config.toml
num_attention_heads = 4
num_key_value_heads = 4
vocab_size = 8192
hidden_act = "geglu"
norm = "rmsnorm"
rope_theta = 10000.0
attn_scale = 0.125
bias = "none"
init = "uniform"
optimizer = "muon_variant"
weight_decay = 0.0089
lr_head = 0.00363
schedule = "wsd"
decay_shape = "linear"
max_seq_len = 1024
Each number is 500 + 40 x the weight over its row's rms, rounded and kept within 0 to 999. Layers, rows and columns count from 0. Numbers have three digits each. The size before them is the row's rms in percent of the matrix's.

# up: layer 8 MLP up, 896x256, rms 0.128, rows 77-107, columns 192-255
# down: layer 8 MLP down (transposed), 896x256, rms 0.0619, rows 77-107, columns 192-255
# gate: layer 8 MLP gate, 896x256, rms 0.121, rows 78-108, columns 192-255
up77 108:582578513476498524478551506544509535482463420384497440495530523486473499530488440557496464519494484532471502471492515507458533524491500481497452558484518550491478594451506467512503483474467460
down77 110:534582466490495564525494502472456518439499491518418526487490523525541451521488586427457493535548520432557551431544482495580494517603536468461497529448443524483464467505524504482540493444489486
gate78 112:549538528478483469491439525375515513429517518484465461523445449552515559585508496508498498480544439465510536529511533547515521469581501478410450516456443548441483511452473457509502431526495588
up78 106:594508530454545491524553463492464492563530493504509481561548508562524530599501603521505442546493495473475600476468485468503458456500478532557469472466448438521471487466544516541502498547535565
down78 106:553486573493551384495554523490511545505551529516556467530498519500512496476464502575508464531504479504469587448580457511485461507460497528439431506498553526569450497482571498437409455486440525
gate79 097:468502509521455479483496532454413474488446452526466502539532537446508438451559446440518498478448497505426496542540437462512497486517464506586542488576589503540469490516540435589494519500509542
up79 101:547498574473501433484481526524474475452518524467516469413514447505504438453486467518472556534473490511443414521513434456415503551556512446489505511454500519515479530478457513514439529452426537
down79 106:494545490499490455472502550587521530469514514511538505541477443475502512490524494526439522483503424472525523451422516414531504570492474508476485460520531483427497465497474485525513527475466473
gate80 102:521570491476458557544486496474445527584470522512483543459574464515519453487491488542559488465525549460496443511585539480551391525527504460505494524462500452480539479486497517554509492514509506
up80 105:489517493537520533515539476541485476424530464431498492527602519502528473514518469483505527489469501517523531519468457511456502440488583451495528504509488482522465518497531416512464480487544462
down80 106:491525471510499536443461547447452504414502484487539486446552534475460532533572495490543466403478625486469535545461463525499519525460511466532525467510454640545511504510587500537487501493478494
gate81 104:518442488533442523493512540549563566507520435507462474541485451495459541509461537471514538540486454533487544558529528514458513439506449545571516536468482587532496546444452495464485488489511500
up81 109:498525543493518550509501486490487514513469547471439493506516500491553523444464556522532550491562495539489526521500470453458455501485511561545513438458530553530513498453406533450572558448440503
down81 103:507470443523511352537471470402521547543501518486537471561513529589442456476481469539453461475550486540517439478455512496463515452528542476521477531493491484514500473494546469536520473484485538
gate82 103:491545430521494511489497541493494506509500446475520463534518505421387482497547479472542434461464509496552482501456459499511434475485521514575470489536513456525465478477414574508526481547490507
up82 096:484495520438470476520521487463511484413468492510487479538540531470512469490465554474463507531491452523495539543520532510491514471539451553494505449580462519446486525435470573458434480534498419
down82 096:492511464506585521517468492424465487494474421481461486481579511475488529526560507440508485562573446453498456511506501486451507442547448498541468432423498518487526466442506501429473482554467497
gate83 102:512503468599561467521491540437464479560500515565446495499486541501439479514543574497520551525531463507461524550578522411525493515463531616419486486403480481475500443430477540466411562435463527
up83 098:459486496481505567452545494467460510487423470525459557410566515481514431496519506540498522416539531504539508531499525504535430523447575572461507505497511481468497496477434487481447552510495519
down83 095:499506513456599558490555487496528516531505464608518482424541436531418477543480477508530541509494474554480514444526461545440499456478433562529473483506604386499457499446494434507500404523497475
gate84 100:541500588472569501522414484488372573431489447508458564503433485440526515611528497538565489533530510533562537465507500499459509516539577478496507462411488562507494512574454528513508537525573569
up84 110:561451419548454451510543491534517503494530552474456483582548458505482522383448482462506495492508459535409549512497436509555469525457489531477543540509498479564512441457551516468516560506534503
down84 112:448485506426497575518503503527539531495564439445567382453573547530414439428490504522533572445466448466498506541494524492483484509462488430507479514518500513448562458433506499518476523492509458
gate85 103:485464479570548542490488491493437487535492520528529511473511496492480438509546523524494482491512457482500524441519467492543499545510491525519640494516475569410482461461582482540428492487461499
up85 106:552542520543526516467490427501515510541525454508534529534546469537495499528503504436529483534470500490450457543536475556530520571441505490504491556496509522519504522473509524459512467499490506
down85 106:484502554495464414559511499475493461510482516482527458468468516556403510507500475489584448500489454552459486564449480572455552493509466535498547466525551508539450448531558506528517514553492476
gate86 100:499531565489521542476458503475509501533579480420437520510513529486539496511489484519538410458479515439497474526484507527484532492455484456526505528463476503545592535500482536496522428543425478
up86 101:542452477509466525493527575501543540569499497592495526518557545465465485471477554493429506509526530457514444510530433526511396445530534490470526485505462558503411536473520485508432520494523531
down86 102:538419457496507438552522517464492448505451447589470514460452530445518458464540476480443552550531546518513542472591541488532514529548517512450553507478588542548443558538478469451450528558534514
gate87 098:439484492485468462473446487471531558508506441518540415598501531545484527512557526478549478502482504427453509506470504564512522491507483487465415507434484547462506479532435488511464393421513489
up87 093:502504492477566547536415471406599527492427484520491492491574439573494474467579409492605474535498493488457499528493506508406508415457514495518523435513486529512453443563510455508513602530498468
down87 091:551481506537460462463578424482448481512542497427510556640532469473439442511521505491437496491526459436550469504480484448492511543529493491509458573505442527500548521573406518485466447545465538
gate88 108:478532494469424526496504481488466463432531400565455455427477447507540498537504569498472521441495507541511418542521481526489536440513527576437501455462512573497475467509504466508528549537448503
up88 109:512521488472464496526498556527457519563502423505498505573527528530548499515460500504510473545463494499501500505506456446499401510481528537509551459450521520499526449524487449529544515557478572
down88 110:461504469514493427504515512518516560476562522488489463491521474525479507482493413468562502567539578498461488539571515550464456533453516552493576611510544464506518638453509521543511468435530489
gate89 094:484472446546536452491531560466474531511454548494499464570468542515493594412490524453526505500483486510487460526531471476470480518531499529431485504517541496539488486449533395466469542474495536
up89 097:532475556527532466494503493468472485532488551519524468424585469501535520537486559526539474535501552502473435471492469542507525528532435468484513501475541476497474411480549489514513486496511510
down89 097:469464522514473398496544497452477517522420489468487493555511505542435479541501515588529526553554540526472556486506430515480539480513491546531540507502502507477510519452462486503456518474476462
gate90 100:455530478483441476520431489538563542550525535536453503474534520533486481468512549524481473506465460517464475402520518526436435517519398434500534481484334517570528473495531517509475501487555494
up90 087:487554435473499484560433503516502529520544529505492540506441465475513436487481501505500488512500502510533518471594529469522519525473495524542503506542499492467508509500533466471462535524591457
down90 092:598478537483462475445492495407466477472513464502420492485499469597460543552538591522493556543445490566493502517467502485522510443509486446463514555463528459455474465416509512506482536456489415
gate91 081:493444489439490493523483478483500482483533452490528478569419541509529535506583464458505517439494526538563394531541555470507526514392453472567506454520480506513458534484559567459528511505546519
up91 082:589547455427484434456465574508460545480517510459513513415497501471448501563559468517447526502481509564488402515462443562532458530580526511479454478546531532438465562489515511462541481456514496
down91 074:475499449509473512491492471574553508481503562574455510514491584543575566525513445494496500478577436453486490545515487459470543509454457508502507503422494519497502447461492514477504485508570448
gate92 102:477520473582519495470509585486520512456482469460444469492403444541475520500503530495517484523506558537426459495531562556531472497556498532502542501508515569545575556457477442483507506493510576
up92 108:486509507491561444504571534554533534431447490511555517506522498541512479465401476549489494542492534494459564452521500488514517524505521474514510518465511543484543437537495451515605503520523545
down92 108:519494473491475530504485497495533491506410458573523448538520488502509562423472484553571473479498432495545508462544496495464531461470478579515524512453477373471502482469484447556460517519567516
gate93 097:536497498536563448467464470494549561462507481472504495528464497503471524534510482478519487462487520469542577487529497569505494484526511520477492560461483511536475461404493466522444416481608445
up93 100:474484535485473543475439478476479519516555456545528507538548567481572517504538568550507554508442556491575545486496472480432541489523537484507406524501502511543524473494564591533469476514482498
down93 103:512430556481481512526466523530447538622524519494517528497474458525458511501449434474503478499525527557421438520458503451503522420457511471507525529515531460482469525542489448464505493533472415
gate94 094:570483509466567463486531571506465566543597513525534459508527476520547535509522470510515452474476467430516541511442506509552512486494478581499400478507516426472524480443483467575409482544486384
up94 095:466490460388460507440509616561511497473464474506422471426522521476582483544541501464495464508523502496519529545443558581469423469484483459567492509527445460455504459538511471479601495485509498
down94 094:494480468561477494541527516501451509478445535482586559542504522453490525592538447475514524538541444579494478512549487533505565514569551550505470545585479435492524381501442487544547528523468472
gate95 088:481468461506495467512501453524510538515529607550442503549584451469517507529490546466432532502418499485500473528474445465460533561514576416474516462488555519568507495512546518504543455510488486
up95 089:583482517512525497470429500528503469500592531488539556473452508505487545515428488524478470539452459541490424460563553480504436453543467543506536450580498497518482548552503473476526510502535517
down95 083:477550485519418495486588456467508574526494454515462502580508487457484510510520555495528526462541567508499473581493476490517493473476513480522456511497577511494486442448570543478522432523533467
gate96 097:507471472515559500555477474511515475613431510462465478496574504522477518513501501466530532483530410477525509478505449483543498535467549485540491492504497440438495455449490546530547413547468461
up96 094:478517447482409485536527536497507498499481455507517512553522539501533485533505551476529577511526561433489514565505518509577536497533453524463594516514535493463526443483541469466499490426541481
down96 095:518457485486533515468589428527480544512520497428521466545477491411556515416532470504581454456510466508468528526513490495440487523390519533468508548541559524456419490511495493494569521469475465
gate97 095:549536488544415536486471523544517511521517563507518486490459499451580519410473435510632403518477557475446412497552515524530441488500522524496416503491525538518498466493559457474447439509469425
up97 094:484467531483499424530488502516488520515546522479590529482511533498464545538573531413487500466470482595473521483495509484525501424441612380491520443505527480525514523439488545490526513507516560
down97 097:523490483422475580527468451515394461554512527492523471498472452551456542489544537543466514518531521478504480506485526500567493478448527548528481499474458452509553500509476477425513448454497379
gate98 101:525454522515430466497543490497522518441497504566477543516505508516488509524477489528446490470518479471553544451529514448586519451526479502555482473462538511617477484427551499556488527574585458
up98 094:528479540527488460397438530504555512457471563478474473544427536475526543438472498412463533487455548432548510466462546491448495445493547498559494515460482531464535556461468457437547431516471505
down98 098:496508568564505405525474509508456458555477529508513489522518499531564452516456541466545418537580481550494518556495511520484504571482510531494501539526483514487493479526506523448422478527534600
gate99 105:458506513520509561517429507514412504509487487477494482524457454511447504484532479460556528432544485453500515505529520450510544432516519495483520467482436522467481456440510476508481545611543492
up99 102:547531502452551521523427538522543525474443426403523534482455504455494482503491457534503473508566510466466545538575569568437520493516528521453519536539497506520460471533496507493488499463505521
down99 103:492472442491521502515456513455571478569414509457480506510456497481497518444489539476492561476561482531483503604554470486489510526422526546412580495560421439475468478502545525534438587558515590
gate100 106:509481520511536552473507503489471532451438501472383543433490459500481488543598484495472545531540504500451495473505461479493502510485515546506514463477507494455512523481505486498487453480473441
up100 104:538549514566541407483529533482547452495508517463482526465519518494546560431544482491482421496568549491437535519506490501513550458487473539505452477539440551556594443499488494496521510488468543
down100 103:561468491533497525479555561472510445533481492552470501509461468556554539500559492517553444496488486502463500486502454528499504512478481518437553494519477469516525487565497541472509471513501520
gate101 098:470552486399516472474473453534493525533479523459519490498524531490529521530531552473534503432457501423481509536516482487531501522551508498502588540499456557430521489549521532628481519504534534
up101 098:575565434567465543538571516509459462486497509510409463424468550463513567557446526469465562522583484436475496508496483450505481522486482507465525454452482541498522521503479507562465566472561523
down101 100:556552542500476442489459463457586524525504504395507510494564530490536553485450505478411533505444534463495500517480495604522473507562566524503524483523436552507477495453508545530526496542504464
gate102 102:503493493466519505519516500479495525423535476525508451434476450480555508554545499488504508527496471510477495493528397490562501517453523515393549558613482445489518505463570529509491438472550519
up102 103:550442447494514493442456531488534513458442537507481424481461475554472494469431517510542472499396477502504542447516494552446490466505455506492529500457562457596483476495427445480524509508477440
down102 102:520572512525545505518481467531475466454494482514465546544518448448508446581519512530495460507479457518493548564554557503518527491513522483561494491494466481515498470622482526486408491444391446
gate103 099:570565524501463504474515466442528498495500442521507446442489515537482510509508471582475466522429522450474489527536538525473427501429550449479485442513396518479494510514463530473534523518561521
up103 100:525451595502463521494570469461504472482502521486481582464458530518515471503507503503530390517528483509515486514424524557590487431523532442448474488509519450508506526497440521569507535465467572
down103 106:519445444420459442488528501476506582452487561483479541398461501569520553483528505501534498482498475382566534531518540516478502526458500501574486398538480433497505468546486473462585522480517450
gate104 095:591505470500473526528497537532540554426524480531539558481488496477473502511551511524458611503523465550459577475519557549479576550468515520470399516515507479498518554497543535553468541512507526
up104 097:446472489486543455471421504523519564482454507488536535476517496496484492505549550546519489502460551497525499498411495496501539525519512466462547517573463517462570542520495493462561410471468475
down104 098:460493462441450560467523495523501488529438505493467537544551551493459536461470509470562521479507514515576540456538504427448498551464494501429526528564524497507424456460459531508488530513520478
gate105 105:450504446475526490502531487461446493469491512566467590386485463543472531445494531478519511408496438503587460505513460483463493453433470516524475453443479480420520513514491467451506553553494498
up105 106:433465517509552504470417517476507494513489550486505513522436567425582514442493507501462434502486523533503461476486553523552504550461509527527514508499458515524506479477476576487483494499455458
down105 108:530534407499504499526463479502482582528420510475399517506538478465489519506451562446527491497498452552508531535482429498478465511486512481470443491515523533510503551523410503521497496502473491
gate106 101:545484506489519573474473497516570590481516500517465516516490502463512472511567446478451482449513557480501515551473541454495525463485479481535509538513472515588535480517473496494485490452515469
up106 100:487462548506495554451435516488550472532477496509464415527448501502529513516529470514460583493516486484458522601531510443575542505467409481596463476466470565498519491481472549436535466538542571
down106 101:428532622493573549517523489474533477516463501389479412451490461541461544495520540520496477560520544485510518467523513517510540476432476555422480503453447511501476534428607551510530504523478468
gate107 101:551469465463547468450482537470496578564549497523540568434556518480376449482545497463541481507397531454466486492499478494502557406471459493528527495421520523484452580541552496477547512519587535
up107 107:544503554493512555518529470491484472489534544541441457462422553489512512522463557491484506551426528523497528460497490498610554494532537441467547500500544459487482543531394548574486517540525590
down107 104:496505579468546457506573458506503468568514567472555485551514553476519454464532484492508541600521499489559504502484488508475547496462520493481492502540496557514493530601450522492491559496435493
gate108 102:529443464495468506615399552458438550476498432549491569487560473557519478428503482504507475544525542536444543514467590539459543485506473511496483450496495479527450504486537454525472532476556484